Weights of a small GPT-style language model, trained from scratch on English Wikipedia.
Size: 13 layers, width 128, MLP 320 SwiGLU, 3.1M parameters.
Architecture: LayerNorm before each block, rotary positions, no biases in attention or MLP, untied embeddings, normalized queries and keys.
Training: a variant of Adam for these matrices, 5504 steps.
Each number is 500 + 40 x the weight over the matrix's rms, rounded and kept within 0 to 999. Layers, rows and columns count from 0. Numbers have three digits each.

# layer 2 MLP gate, 320x128, rms 0.145, rows 10-81, columns 64-127
493438505465478495498556555545489442583519473437517470503472531458499432459442541564502498455496529504528506539514538421544492608528508534512524529506471432419480531555496446497489459437508569
574504509528524482482522418454471499476561563543495473439508506475540478500517464466522488494471540487548510504497427500501510489501494495492508477533517530501553498521497474499464435478541476
509386504493562477552562400462502483478501515509525528545531541484452448539521534495491525456435505495541508510566431499492512549504485439515499528447547526465446487466480486530559540495566494
522440396474544601521570471489479584546540467472433503438523571466429394484570407517487541505539505539435584447578530493515520473481466564477525442502528414581507414616502527480561529501544472
463519487528523532463465542592520469515497508554529538426478507392460475462558510436550464524512506497554516549462447520470519481547525565412508464531533487466466470633469451537549500517528489
506456410443486507518531457462456533507492536532475527503540479448515399487458542504512543533507447504510494489472461522535500503419490501441497548478515522482468463539525495455475434510497496
495467420495555473497532452389552556550502502470606595525542522475453451436486488438487455460508526459444562440565527501553501533403541563547433523570490487527496522532407444531439468505532437
562526552451541515445559453469470446497446494511488525450448498498561524519554492493487492519451531533474513509535472469532465460481512475530425479505523444462414472524513438511506486511524467
495570432464509504451431403524475502496471524497444483440473502516522526449486499477535489563544541505457536567464511532545493523485582471510564525492504446528462471550443509516489549556490467
496522509463510444444543487501531520575494545459500515475487500414428484485474568443516501538435504469506599465542474463517489541514438519523485502583546544551460542500512459460478510476510439
452551448456492438558493518501519476579509471467453533515490463462451475490496486513436512558503518515488502488502560445495419559478471480550518469476482571535481455521461494489537486484544502
514511546532478507498501510507467529565450517556503565511477552442576547519539497465499482602415457550396583418485477530496533503500481492551493485486577453526494492500456433526447495512552513
540514506531472479538489517462477420516492492489477468484490424463485500492514483510452480525464508485477513568500525527498531541485563507515511520502500507544464495518484442466503463549523486
550551481439477559483379529408485558561538474504532491503461536501509457561581500523513487447421528528527486610485477450516499459550476515513512494490504449526486536485519448530525499493551470
521551487458493577451543498543508515503490508531538504451481503479474461382587560503465518443432548426505556526563400536500477552464549511579524525521467485461519532513427570531496476473587490
562556449557508496525473489468523483532523557466546525452590465436462395538543476407515391467484466517519594503582444614527523452374558541543540475469491502513465495574480471517444436550501477
504476569496516542492513493515475502491472503562516527439476475422446462549538499472526536518449456548451574511491476507486528469452540540496493519466565440557478473514483516452499490519532511
540490453483570479516497519486491546534520507533477550485507521525544460427454524520489421493443515526448526497488440496513529525507492498505487478510578455557534510532477494497519480536521478
473453470495548482527459477493540486535462542480498492477538468510576469486538496511477513510480541512463517486530546470502557506488528497587504483541488492449457515533499489480507438442499500
528493506554488465509514557450498476525506551557474572491533523463567435484574500486509515508475524477495525517475474539454500556437537492490533481527487514495543478555442509610497385473494604
554442464513504557451491504497512477552572525502514525499504520461578445455508536480578491435462511437525520520454509581471483517559537503514476557496443519539508575555547508523400508539500522
542527485532519513449524467432518478547523534592514497523490490484532448467479499508504488470402529437503467557462499488529477563523491490501501492533560467502523549514544463478438498473520487
514545514423503574437502432504477554476538543580440619468448527453498415511559472531461459434444617435507486605476517507506520469559515500545452468411556545481508480496490489529516465434529447
530488562499538452524475484539414502504436530546486486489440569467543497454517468452524501525451479496496519523454504509477581442507534501460442438477504539531535522498516449586456553471481480
564478579478517609565515457454417496551475536492463488456435478508575482580492544475479541441529486495466505535475400552555494589507471493540459538499472497510480481538474497507506460540465481
499545478421522529487454456576562559439498628552524524486441430498494399528468446520448398560534560533490519556458499604518478586396569578405456472446483545510512513551470476477432475517650523
507535467534459518444433497479450440514487544541471447516526558432503544527464476459477437467437465439540489421511529502520475525471520533513449527546487501538499483509541491617463493609561495
542417450514501559549546470533537561521493497568488545502527511462497450497487497516469502477413540599484527515484502501544510498434514435498460416460498549481531457546457557454520474502511510
529471465543564553547471442430541467506499557538579517498515550441536436561513498406525474457465499516475566479542413548486473503427528454472486467495515517468448538477517524468444521509554545
523542447549594485459554521495400517585444510571509561451550516558484364538482506458540526474565567551538573476469459517454500524439538608544588457508517525537504443579463477517428456518485487
464514490442499517428500508472530514583495484519499466568490542487465510406454505400431499478561500513565530485525507493455409532483446524547477516498519435498533527503538479475438459580579470
480487508517495450501538496498512518578465520495504527502513513467484463540557495585529516451498521457478585410586508412515490490513530453477547504521480472525497482566530483476557519485547423
558540557522454488449506453538488497523470540481499525490477430463497554472515452522525453529486506543500508481503486474563509580504474506481431504510578477502556455499444525495501520529486505
468523486472488539469461528460507507495461559472523570481505516432592489504484505470500514516531515464449525517488440539425489466452504467504442506569524552497477478504523479491570570501565493
471507525483520466458574508487488495594454528467555485433535508504485513457495483518489488564471533497410550471495523507537525516535491468540460537511496549492505400533455466529517487514593549
528490469516529483530519497461501530601421488431507506573466543376482494510559545445526510414497516440543561515567432492482503502464519459501460497452522518430454497506441519471508513481440438
587488408464555491549516430461498627483508540484468497484601428502411418453532506500413456552425545530435565480536490483465488492423486506529518518464537409515470454497469471472515501549515488
580398460507601478520559462528445545572475504494553566410503474540455406541495504460511453529538471491525485509572492483407509443518478501520478497450562527520488554556470564562477473497519527
450614482505490494492551511516475488440512506454527541503519456519522465536479529483519436512507544497485537475501470524483488535523492483530488481526567451465458402525444447557418496488501531
509481509509541476497502503579494467544534527561564493496465455430543481486491503513506417535448466512419433530528545478513557516471534514487482561500549519532550464560516433506548474525521551
474487471422488438461488528446440466500546452435508492547559551518455477449473546440510486502557485557461507489451599509473491610449511548514477529458488502536473555496532530519523423525480444
473526593487475566490480531502524484441526505473472574520472533452476513491487521527469461471486543396452539503489438508530475436576516558525525449501484512493582469520462491596458493497540526
517465499490429555543488476514475508428468529477494587551496469558558492505537487536482439555514454523451526463488512574491492517458442585562545530498493453551494502511502520509445548505485567
507503463520582476498482509515512507528483539512538499487531503475511455512457531512549493510437486530496460476486503507548499527519538459567467532527501522532523506506493517519433535530466499
494492512560508481459533483561543587544451507428554484492528465513547511524477531459506534484534548473490520536507511467449491545437538490463499499498505462497520515533541463535496497497470454
452450508415520480534567511509435416481445526466511568552493458550427500527501507461462511521455606590551459522484491466533497478513501447568555497507560510478488504503460516618557448480482540
495520477458467480424498491553518548527532500517491478448546484502485488483442505472439407505443558511401522521495511475577564530496502550541492506542491465488482475545447486508440461502482520
537460433391521506487406565544404476496480499526539532472505526552566487468449515490471463533443445521508492524499543468457504521519449509497512499458538488517485526516505529547543487557492473
515464527529576529493488437404507475479423511493558564538491521530485446429522500535448495493499546481453475489578495523420435493488530560508505492551466521511528483541465441476460482459514515
618594466583483507448506459415453516548454572576526514499506518465563503475529535525501507445451547514534553553481459481480482542539509428468446462534576457493569479507416482478522508489564497
526498521523475604441553518565496491487451501538497515536423429488526486506500496476502537480523491487517490602460487516452480487460500452503482497510451462442526506500506445533488397529498474
531499451522472506493515475462465496537471523470389549521500516526506503476549500512424517535565551518565509520493522507466475456502517573484517507500485464554486475489449529488495449506550497
494400484464571505508524415459529540517458563490551468467518543470412435507543507458445421507534527488479472567541431480453551467472561502516395461496567532523505471498467552551516427485634457
541446510521475480538566497486497521475561554507560542496529516484481508441492538473518542499463480503486439472465519501462496523438450534440526465499514525489468540525436499538453478493533517
483509550508502603519500501423557534486461517532556460535431484450479482556475534462492511500505533537475500519478463464532440539505514541530523460436508493450427540533519421500427510539504473
534535493502505531487446558482527517538452506536496552468447456476474491559488578456422460509561535524461537505507526531517500450480487545473489509494503428512534536532430525508512584506476444
513486427544568571514520486458543573520489539516427499462529515475471455463451453453477482513515623497548587511485468514438489576450552496513537482494572492492491512539497370505439522491563491
524539492562471485437534478488524563512482545506521477486528497561497516490513505483545521490471476486525506546575474447523508579480481411519439483554512530483423485575435470558392481500535508
541553468543510497480619548471502471545544556494564519523528439482484514484547515495519507542449559495508594478518502547500434569476534400534468487526550486517440419500455500500410506519508479
495544503475455489483546411470515410507576528482450535523492488492461465510431492480544482524477531514457509517442464478504544535514448375514442474526487459500479501536477503536533529555530504
535488533519470500542499492565529458529438547502517485519453540463450481515493549520469441519527533447528532591420503537459420512434501482467468516482513499441529461484446485463509442510522470
478506516490519445526540497479514582533530488517543496488494521504519457533537465529489512569472474542428512406567468524490426507509507537504405494530497530458458459545511505531518469485493468
474529533532530503453425514528507453535538519511462495521405592397511498499470609378524514489450517471544485498506457502472485594396523430477449497531586592487515517518496486512497454531525503
501462466502572489432486499402483497534474480505456522505549429505490492443508481490523566484507586456475548464532520478483496508450502542539552523552504444580529528536477452467522505542480518
513489461537507477489441441523455464545476490571408497464544452463457478503584486445528417528397498457512545501495481547552539477443532528511498455484497512453479521480474558502460455481496491
528486471532497473491532458474464467598491556487505513564533495476518543433462542510456484486538580551566502562471491484482492564540486543497483498535475518457469541495471471427488483552518458
461509471550504443461451550489555499500488527477483463451561531525478479443483475534476523555431492558446504496473545535526570498520519513510543448496561581481557486523515483580479411474518562
485434535464520472519581471498494538526436476502538530497538502551508520558487509486579468472470488471419503477564588553562531538444515536502524468453486457601422485539427502492499417572559521
600565509505462491409508497487417498542478498521450549503473534533501549438583510501469506479572507378442517514472425523518542494518492518477468430526547500560485430473472517547567532501485436
491506440497564445508473506488505470593399484476556507465501454550513428492487496522427510530473576477475474529549519549504535477537442446452517507482485461556523474503522445434560472520499472
510477474547510464502549429488478479494464514470529480483492497492476515483513505496464521523488581535524427493534525443479498509483480514506413496521496522424435510496490505503521488502545503
445559536534578540540529526469515530532497479481512532484502552472537561537496541409465480485469573490480548489494453460434464554501541486514481495576541525448353531586449426479454468482507486
# layer 2 MLP up, 320x128, rms 0.134, rows 10-80, columns 64-127
531540446574491505474523544471571563494527547566531549471557460519488522499496517517462442529538561498574539516465468554438557484577491505474463509555554509539551475459456486551476500483470480
481536491489492523544496517523545487478519488488499457538507501535497502452536544468474483519579535491524502527476473490534464471502510500472503506481542530466555448528443472537570495483475473
498439476489567501536507442547515536401543521440516510508503486492527413519524490485503472539466456492479514506510419522509504479479483438497516462517544530424443481514465433483535566431470529
492527477502524512539528519445500530553374529566540450523458445474537514568532513510479550567495439439453510517461488457414525485409560521462531490510428497476481441550522433486453492470490505
525487449560466566521392530569494588502495563605490479500518469377458495510485464415532420508452527523504448528524394485454466464526469549459496461526559517487494451518566501530546522538548446
506482449430488577443483463562493496470510488549390478502454520506482417565483459453471519547567510529498501484480540529492543420571452481528559482551557501575604536479572464455575515488434473
472368515493480542465431414504454416477535485400545501541513487556462561508481501502509529466541508437503487424459465544510506529518420450467507590520477550469577510454458550502482563540531565
529413478512445568494560467485479500485550517541484440524472515527509430576502484527546516560420515544527461507513577501545455546489525487448540498453504504495443577479496506400459477463586534
456528484473437520555498432522476496499431450486472552516512484519505522413480510481536483497541580527482548492475494536498485481424526483567571549499536384500385542530499533471442496503489509
548501508518505516496551503438506586498467492548555505508507582450516511462495547489428555471464585502478473576463470516475508459480544562502401482454501515432469487454507507497499481480512498
513507490491502428491497548463468483485497531513528459517515483458529455502522498595392505547528555479476511516545508506468519473537452513434513492475512509477525477504470460489546503495531457
422503567495423505510503485523528509592494526531512526508496524474570467519502501566526472576467484566440536388480511517528540481544449505472530489485612471538509525515462430520587494464550500
519511532511485455536467532526512560494540538510481436475475490527473466485496513470505571507455528590495491497471491479536476535496531493497416510424445495459547497530508533459477528511435498
506578495570568493438513540411463496449565487485522602519548537468496484513473502422513498538465402555474570525489464553440507455451524530551453423514454547552489464557520460538478479467539508
521501525523535445492530407447473471564460485524463575500554522507519522491461447557579512502451473466479442472471578468523535496516505464488477441495508525473450482433456453565472517534497585
548540520507475469496431468528515481464468474519516495538498496432479494546637492543416452414577473516486506516567460462585502465439595535523532461441418501553468531550474519524460462482478465
506498469477469452414491505518549479469472471430485542544523479528557487521476505499487487431526540452532436558574559452557489532529454446464498505470545523548524540453551463499466500499552531
484456523532454475489476464533471504533471482493508364455537547497498476460471482527436556495480581511489542523488484510531496448469494526518543528494527476455500478520510460444503467480491510
442480471510529487496459464450500553463498517505436506532559473505555497506552489544447536478483557504473516474517544508512552472539455501533506516516537501483503545480505557482537476451482484
518506539524485500490537497481522528461444561521441514554470512508457493472571463484501532527460539483493456561549537515513559545466581455482518474495473539529541534523511545500465423465461567
492476516515521484494607463468486500448482499520463487558444534455386472450439484475444519545492599571591412529512438418541501535470517502539487420521541534431464487474504429472526502469540518
500420568487495540529589422546507513534441448485493499465468489504530516522505480501518542471495477469497484507461514489463531478448500583522588484518510469497494503487506496535493516493478542
543517479517586534437466506461463483455432504471505474515460450467484554528497564459536479602537515535466508530479436563555456492521580485435531430543493582455510481429527513516439493507462485
513456516423486554459472481528507528449484519468507467528480472440550515511519497531521482514566473451458489582514545538582485484491510515512515468481486464523507490444406538438462532491478513
551608466472522465484479531371478520445461491444511537522522516503510520476522531493460492520522444467464534553463447486469494458523510549517413545539543513525460550514546540523515529521462468
494479385461518535439500554431507515481439502462535485539498497541597543510487508457485548450570474522524426441440557493512403428475553433532628538555425541454399486491573565453494455455415503
447480422478475548484479552495560408528478494547562498490470484465517484501446546489580509476465496405511486446559533553586463535454413456430529461514466554504518565572555506492528524565507433
537510605503461529500425510557491539386577503491558462553492498475483476546570462503538490492479470557534452512541497530515505514463513503466550557538454457522456546545498503523497436500455509
490554453419491509530578604455522516562436497507539490526482520473476517497506538508409565435471563502550502531475502523492482501533473438472461528404481439530512578461472525483538530527519528
520525547471472568504498523532441506525433499562463490532461594506532514455469494423502408526493535595506534507502476486493445515524494477540499499501471562541358566515471544514478525529483581
551508456474579478488487507554484489410486529534477473468452485487522450543554533559517475533460476614491465543426546475547507579591513390517552535548526547494499497486506536459488514529486542
508490529515458476510568502529503519407525513506531482531440511532528527529513489513515465533457573514477494533511475483481446517505501434456489532501534561482473537425498530566500524491501523
530447456465471440471511496494538457523468535481462474461480532534537462484563480505483463481538444519470522498541553462526516505563498530554587476477450477525458479424505508457480526492609500
409518560501463483537496491477512483526419472554494497483505456546587501545467497565481508514515455514483489504558549467492505456502564506454508506472511495440477489472515451505477504509403492
536492453481512551559449501516520587443441481501445495527519474497481488531472488466456457542496450498550437560460483514472490492480551542484501511511524478535523552423481504479520488555473468
535512550432443502487528574507506500457466510472477497452550537505468582458426521485501547482497422555476514538492552532578509473479486442580480511455475518540466418463539490529477509508482500
488542545417565513465491566480515503567481494529505629559534558486445531480582464519556479460447466511514447504554432577433411476403471517481536534440436536526485404561495519455547466483481527
494433478463576464558507522507489532538541431542497559490558500452410471442483495485466457504553465535500485472566524604470524505494448554522472506519541516567481572497488507464545475527508534
506485485552541509430531564465474494502552493471510418488527500508554462523498546462464461412530517499531507516479473461478573476527507494496558471529497467464528544533462445496528505537503475
505478503482448541451581515568462516481601496498513534433452507479497395487449461487516461546476568510460468534444464586462561456468474548522493516508552516536509497564559450517560464499517527
536516450510493532476528543467438524480534467460523539472524545478478513473556444461499515556525448477573511541540498492517532495494470483566520472516472499525457502554443488473495481486550537
518447484483438481443481452505558451452519535586514494503463499514467509455480508450546448479493506515426397542578484468504481501523482408521497485527512538509508514548580595500507611547496473
533481505498497546495527482440479455517504510435485486518469523449503469518523430485445491437459528555559471512530495489513507467493504511463542488501584493504504470505600491507498512493488465
472536502490470494545554555506569473506561501508514506511499571511510503450509508485466483503477512517512492495462472531495409523476497546511527466450482531472509451552497515450482504487541463
504499451459523496554444562502515495453501436479542510478517534445478488523490496517511470485496464492547526495492462531455562473515480530504461508467469504467528555514495509545538536482525494
516468553419487521558527496476490450475524533473509480524505529535494479477450422547440495436505515529516477449475458556530547530550434517526559508513544560521477446511549500506474548484521582
505531450491460469446531469538477585505495431453497456468550465540474497486427459434494414508457603547443541496557548473615557471506488527566530468505547485519479456549455436543461523489487515
453424472543515573595460452470454509451483527449521476525529470564539436517411520504450462488488563515595508518510499521485505467427465498443407550494500439456561519491467494494533498478459526
530460456553463517518549526545502517470454522483480491475592466567416485462481482505561548466474480550527512469460473532504496464509500539490507442464449534503485488497552520523487500552525554
444418513463477507511500528591521493446462440506519449461488462472540504506523473422502460520529466481462478494516533523520499492442496521488608566517486539492460581496530493524474433531471500
436510431491510488550491454502507492497524471443566524485499520446494465462513564472541479570497454473452505443494469531477487451504481531539509506531546510526502474492517546509490487483502520
563469520493460504447500529435472484453531581536521464456487558441490516516542548442481522510522494475460497557513491523487475503479500512507508498515515526465455501452546492510411481499466496
522472453454569526474412436554500520493445497557535529482445517389542539394611435499447447456527484521576482492556451512411547485481535438453445442446517517510426499466461584489573534515532459
457484481502542488568493448514521602522516510551526461521464447494496520554512488438453480449526487466470523506537438571438473505464501539447557537491419446515479502523509565472476495491494442
498645495510440436496510534549475451551442551519438493464501540485447528502533508477501485544472504541526513540521467496464564459515483449545479464578509487476506504484464481469555508480504494
470531488463456464497514432452556582501505441492489535450545459473485449484509474511476398495498499495481532435543500425544487472468459508480417419536517541434543557551543542517494513491478496
537560502444474430564508462467444475542512498564542570535452454473460509533518507491528459510486448574531499460475460539494540519478492520536471488494473516541493500377506565466560498499509502
463434474484537508520564484540516443449500551466472531541533504485504541509509445513452497475540480475524526488537471508445549499508454508498554480546445495520519501494530438454525488508481522
485556520483497528479545538506502516510488506488540489504511433531534540535520515469482555501550501533456500475494527519481488529522526459537421512490504499470430399497479549543460505500446564
471515514510550511540469507420520529577490533535524509506497528480487525559465536525525534513534497592495513463537518413528476580513558499457515534455556503533412526528550502417500505494506462
516555435489513466470493477397487527470512489527484512514505537469485485504540508504530481484558494534496463493484488511471504498463502487546462493493438514487470520510493578527465519499462509
518440538493486573559592539472478474449549489445497498458546516506469523497536504543468546495479535549506569470569421522561471507445489431501500494461495575480523468489553509468531495492492472
501529485483516460513486576479528555499528513429541602513464525487499503458484577445473460543509552540433458533468417499477533454456480440518443513489517553483461527519418577570558554445493472
505540503489527490457562462412461540496563489536482511488523561472533483493551495508464419444469522552572519501472542435518453526494453459460509493575553539510446500575535566477507476521497510
488492538491522544534531525488448398510515567483502508464513567419549535492441504553551460476477482472461517484487468488499556530516489495553506507526512473476445409487481425472589509467555537
516534492472537439542441429543536496561492486510475482477527536573531444546470490506467518518514462466529420515563477525505456426582503454530448489410394437520531471522456451549449542486519512
596497507496420598503494476509420494497518474496545561562422493442511528489445508465537493491538501439566562499525406482531471539495462469475452537502486439536512506564487512397473600581550420
463513466488487498552450516506414452434425488506419471506446531577479548511531460518542546509515518503484507416513541545479477478550555458523514435455394531545522502503566471537459455495440548
438468487472459478449452517468482485476499523475505508524526507493529508521514550507588514486458548508504424535504488462531413486491514484440588529427547538468566539454520511426525475443468479
563541461551445513488456436486488553496525460477525478495445490540444478512502509512465541469520525565442504541477504464615530544501424518447428467536537457510578445505517510482528525487553458
488507497464460476480475556564478472511555534519512455550509496489517520491499513382486501552490472504492500516491455510515509462471540471522515523530491534561533465509488455524460506507478419
# layer 2 MLP down (transposed), 320x128, rms 0.131, rows 10-80, columns 64-127
494524465447431427513540537498461579518471569449515502448489474605446515499472430516543518592495544504489563547400432508464518535514537421535460519468483508508506497439559480546513570483491515
495482493493525520489513497540500488468511504445502437487550524508519485444505479542469511509485499518510447541471479513482484477547545444500437530478510473575518497489535560495491461450506546
379531472511473428510515533519573479507472498512516427480485526556421508494510522533499555454547519553543556398482540499499525519377442542491397523521483526475526551463519522451464478490475508
498485557433465457461511477491402497547516457480536480527499531519516514463508482454464668561508490530437563452433541508475465483517582547458421462513490556474482435393564488483551554594498541
492472487478477486540496571476522527498453481451492547475541520571484594564461531530564508548524505440533490493422479528534486508461478576499588534450463508560510471478487477483535489482564403
475436566464492422469479526543566506471548456494557455373435527530558531491432437431502475519482439498492461473530488497472535477573464490489480454515479568485534540492521509415549516522440496
470517481540461470504401584410562472489514448518489453510515533413418582487549483577519486449550521589558508540478510481458500429547482497537500471485478510384531510506518539434490545524521483
581562520557547605561492549511465509528425448529518480458468566465458512530528483428481515494544509563446557525515504493488434497443474490589548541519480440487548476478458545453390444608559468
466518483471466499502513473589483492525494432486534449512458446555496459514476455517498568471575530490516514482483495515512444515461565528549546507446519506444482514481442495449456552468496488
516376398592450534523577430510481467509508530507525482586531495539470544597435461467504548447505457490512485519497512525544510546492516479498570537478476499458505505530531480504478540575474462
492549567534499534522491498485485434499452498509496494592586515495459475450437502488511460492486454536514511507546565528483543500463470528538478457461519464511492478441485558510574532496510481
483521519470561546549461501497462485487493430498496515536507488515421468471512512517471546491567535478508427588489500437532479468500526471503495533495421558542467501477592538471536504522455517
527495482497541476493494505501463504536551528550459487460495476471488506505490469488519519505437488456563524554451445521507470489406518511531499556554456551464476496526498445478440443590459538
509429505520385476472490417532499490465479547520529504538481476430507565507496580503525554543567545455472538426429587422509410557531508467474477434494438468444526492536520516557556544521496467
598427493529490440522455427472476550517429457490503487479492529510540497493428489411512509452456554497552493415597485446526507552498560482465480488471487540459541500511521461500520595452547452
498530521447448538455480498544569464501523489492492483466405558576593482495525519529503477425523498505512474447494452482554460447408451558479591576492473464566540443491586499492489481562501490
451508531503545505522534456528542520460465513530476549428494436478509503534518518526513500464472515514498571439501518481494464472506510509483469563486565515530536484490477501477490463459486496
452516472523492454500516483554505496550485553475500511536511449481464495516488521518518490506527507581459550469507494473493436512506495502480455471509461602481534513506470485577532537609541542
529541464547451459523498493519526530534476474503540523509511543494478536525495525486551477518523473491576503523493503507509491468509477517517509516460475491487517468476479493463510499515483527
544531478454499514513510509505546538502549515501501523440496541534503465433513495480552523529503489516565475490460558506467509418526492505422447522504452520506519549546443512458501487458434569
524469488445522437491486521478453538503460608528536423499454529459448531495443612505544526552479561579479555441497519462440528494510531511484539435478526538480479486490468483540545483401568571
525541498534462514448477541517477471508528494514563481538495548422535494524505572494494473517511491521529470490534525502500533503581476485532468497477519589510530474521409528438497448590532488
492445473423460584450546507530462541493537559488485440463552500471462564554513494519489509537491594531419449543456474490584465508447454533539571462451541535509530472480553485460514530406512468
512461571495516511489538502573457495503532554467454471449489523443457498432540527519559500446458459517480497458480530556501491496463518477487499494474494475555551543578529527476547551456536488
403457544467483435473547452488472529547518518455475531525523550536529470535436518517491459494485530451448495486467502475517553508520391452461508519486559483477516525437559475525553490496443536
554521421511519642498546529476486493492456472471464383509537534540592505487474469454502552468475420457504512528521561439539454430551436450484537548556562521537487451505441538446494502550490575
568504546477470541468533570420500446489549489524448551550475528556475490477547611448478547499532531472540525537490524479468541448520442528538525560408477434548517520485471529486495522377449449
433503425497407562576521601485555497522486527482529543395444549494486448486454520454539453452453498580559496526400563527498489487443461512523482580477500449520561563492497583541480460599493554
603497524484523494437502533496552454499474435527524491516481520498526463434441525508558446540481543444570428491465531514523466573460453538467496517553467538527535527510568560488523502505442479
549489500439440535461448526545535499629430444507476519476467517521508517529501463430503486429485479568463521524490517458510486487445511548404595472466486477488520501555514445571497568616504510
430419487417509511551521435463498598572468457470536588500459498493513426475488523455443484446449522545523449449542539461526485481392527449493535454466533441498553466527497530463490520549553452
398483498487515481477473511484490534585500514544483590528522498490475491475503505442544511503503533474393544482497496530489489451516467470527493471461499476535464541638516558468519495614516439
555449459494488512489611474460556544491493541538520495540550518414555547495514501472449434418565494499569506529490414466549501559488507373533538513465463478514490509552491533472505535519536471
533509454542488417413525469511511597466445466536589529466502469525461488416493519433546416461519505512512484516459540497492500539526480508468514482536422535519524477491412509565468477491493504
490481477500524492501548484485490528537476575528477538437497500444487547439467484488480502501449515561466571507493473544492469564506476490499535457521490525545448446493503506545510470531566509
538499539506499495473539437503409515510536489472486476477437476488497472466564435567503496549489524485471515502537492512566572623533527456476484521488539480511502484521486513534496507501539534
470511489506487530538561527404495582532549507474470471544555522513450486482487506566439558547435570558471497511557571483491461549495470442457465510431492528506473537415527550530452424469506552
493540511460507522478537427594500524474505520496490517473476565502525564490522642495503448409491437519481490438538480525442552550550504525481507561472471515358540482483577486520434508454446512
506536491433505516447545470493518566497457463398520502561516559552499457460465522568494502534484466521497506557414514494444469563470484495510515528530544465445526485461510496548534506461546516
537527480529465494540474576552558473528489440530509504444509470465473474485543599505521480513495476470448494497522512522517505484499496515545497477443457551396526510432518489506513478501493493
459437508484515511558521498503563463417551580549594558445523449485500503464438516524483551466486460530441443521448492494512482502519517487489495535477468506426510559491482511516487520509447437
518526538469509526541466513485526467566508463484504532512452517438405474532473462518418503415542533464574472480516426516452518492510519454509479496554480526525502539504440481433590461463536532
447510519560540514517490478526499440506473440514467526436464550457439498466473507523581440527472547511532467505460437567476503489526489463479499439507544470481542496514522549508523505531474498
510508516513496477483561478551482511497462471504439503576527439521456508511542517474467509525509537502491493516514511501515478470503478526509488475511539575471449531478503467486494499493512486
471465525494513516466490538479564442476478499490509520568535515476523509481462530501473413515539430511477518449548453508451502504473483550511514438484444492522467494449571481492483465469535510
514455504552565459472503471444476435522471493484511394478502422452505533554473573512555473507527458506518500480519543563450582515569504579522521539481517491422488502456484544501549486611557489
470506488474547551514530465609536509476424485501444501493494459492424498478517519500543501521513454527544476527497570467510473535642449485545501522478522462557525556498498503422482502472499513
514432443438512476456500501611476457449537541502519462487533428446498531436471572456517591456527480553462450498436508438495427462526552568562404504479484508488495454536583462463462545548458522
504473565495470486538459514380486463463430548481523494545540481510476537453552424551494476523430526511495445531574538397531517540496509569480433510533464487505438508474481482465543461515461531
562541448537545442494484475494489459535553602575528513448505516457562488488504486503492514480449490513499499472524485510494506513523495502475525482488531556532507431497447510436482435513549507
522477479541483461524483476447487458507582530515537492518486454486508509453477439517522467494514415491515492456529502536541496556502495501514499445465506539504467498498472494488520468522496459
494462484511426528558539527478465430551438495512529511473501484476472511467529520536489509511532509517480486548566460518437511508466476454545525532496584491414537481493419511494535517589537497
461495473444459462482520468590523488516447466468512533444447503502494524570405555440488537457522512423489466488463517502556471469460511475538579595480495494512560450505544487503550534588489515
456520511489514484508478524455436509494514506434408460501477481560540488526527450498490551498452527576491521549440500501500470540463484533526474501529474493483467505457433499484458481528505574
538453453518590432522521489563518525532526513465539474499521455486481539469586484505482477570511508516526439509492471553477500493428473425576437535478508404483471467569501462504534491485544475
568483488497527520472494595479527437480487465434457454443464486532485497534464515514559563526437481505532468427517474508450542500453479508512436555489442464551480553561561456451517499377468524
445433460505555473535535526503494494512552463492499556481486503448465514458473426499514437475548543550518462483461475451430541548493496474492497468527533441501528482503549379590442449521560490
540499477511527505442468483424544550505523501521547478530467500528445476454504501514468535482448444527485528490509487553527524547531521481519456460451555491446477549551503469432490553523489508
509515503483404413482433511503497507482489418484511473530485512532509528518551539508488541516528441497458452470545501564554526449528559468510482528489518476491559496471493603527526587528464507
555461495527585502524459502470514514470570491483436484481472459498472545501512455520467519529512488470543508506509453469530536481458404447602454559526487469492556510504474474469516470504562505
482489492490434446515502478497471555557539463501496530477461527509518389486500426465521480470542492494511466444491561410524503561496553483515494509464480518526508464470529588457489505486519440
494578469470495560475481531479511539459455457505483503475481469466509471496502603498504502468546481586440474465490454501469461498503528490530492488485504468471500481540489460482426546479485456
521469500508556533549495495474421493482553503484478445570541510546447476512547416559492497563498490489474481504490536484535489385529496531513541497500420440492504449455533504498512506584582564
533460522430493525519452517535533516503467447468524523585446500563505524499452628441525482489467533501477473479572422567468473514487494496436520463498551437505486571487520486549427457556509528
477556470513482501504495434455551507562526512473501472506521558379493449467523485446502531558529465526418475471546436596509584536525575455538493455489517482481423523493488467495473515492500518
556534525525474443493499492516586556560509445467427561535471476519436397474533523447411546530551453574539602396509520554547454466538515457459445493468418535468571495503504503495471527464511446
493522481520522457472482501470466502508526495495486520401544464518484447457464439484464444517456518498508510490575501552510564509521537490542508463486534512495503450464560537587535465487548527
483462458370514524519521532504474476468548524489502445554553546491456515508466545509442499516483538510446467425458504489527559485468547440505527474540458515597407463460572480459541471506503513
524528528494552531496474463436525540538477467528484532401514561512474466400512486489490479470505544539537554547560469563451454520458533518534566399490498445494467461491525530515459417547486515
469514499518512536485532476515566570578498493532477527448446505515545377474465492516496525522517435452479420513478485625519500430562424482494514491532432546539505502508529542439493580570464592
508448481571510557512504465474504549512460505547458458505538520485501471471501468535464450525423502467461537494495520508524526542473568529574502425521452491527522471472533494524450498474515591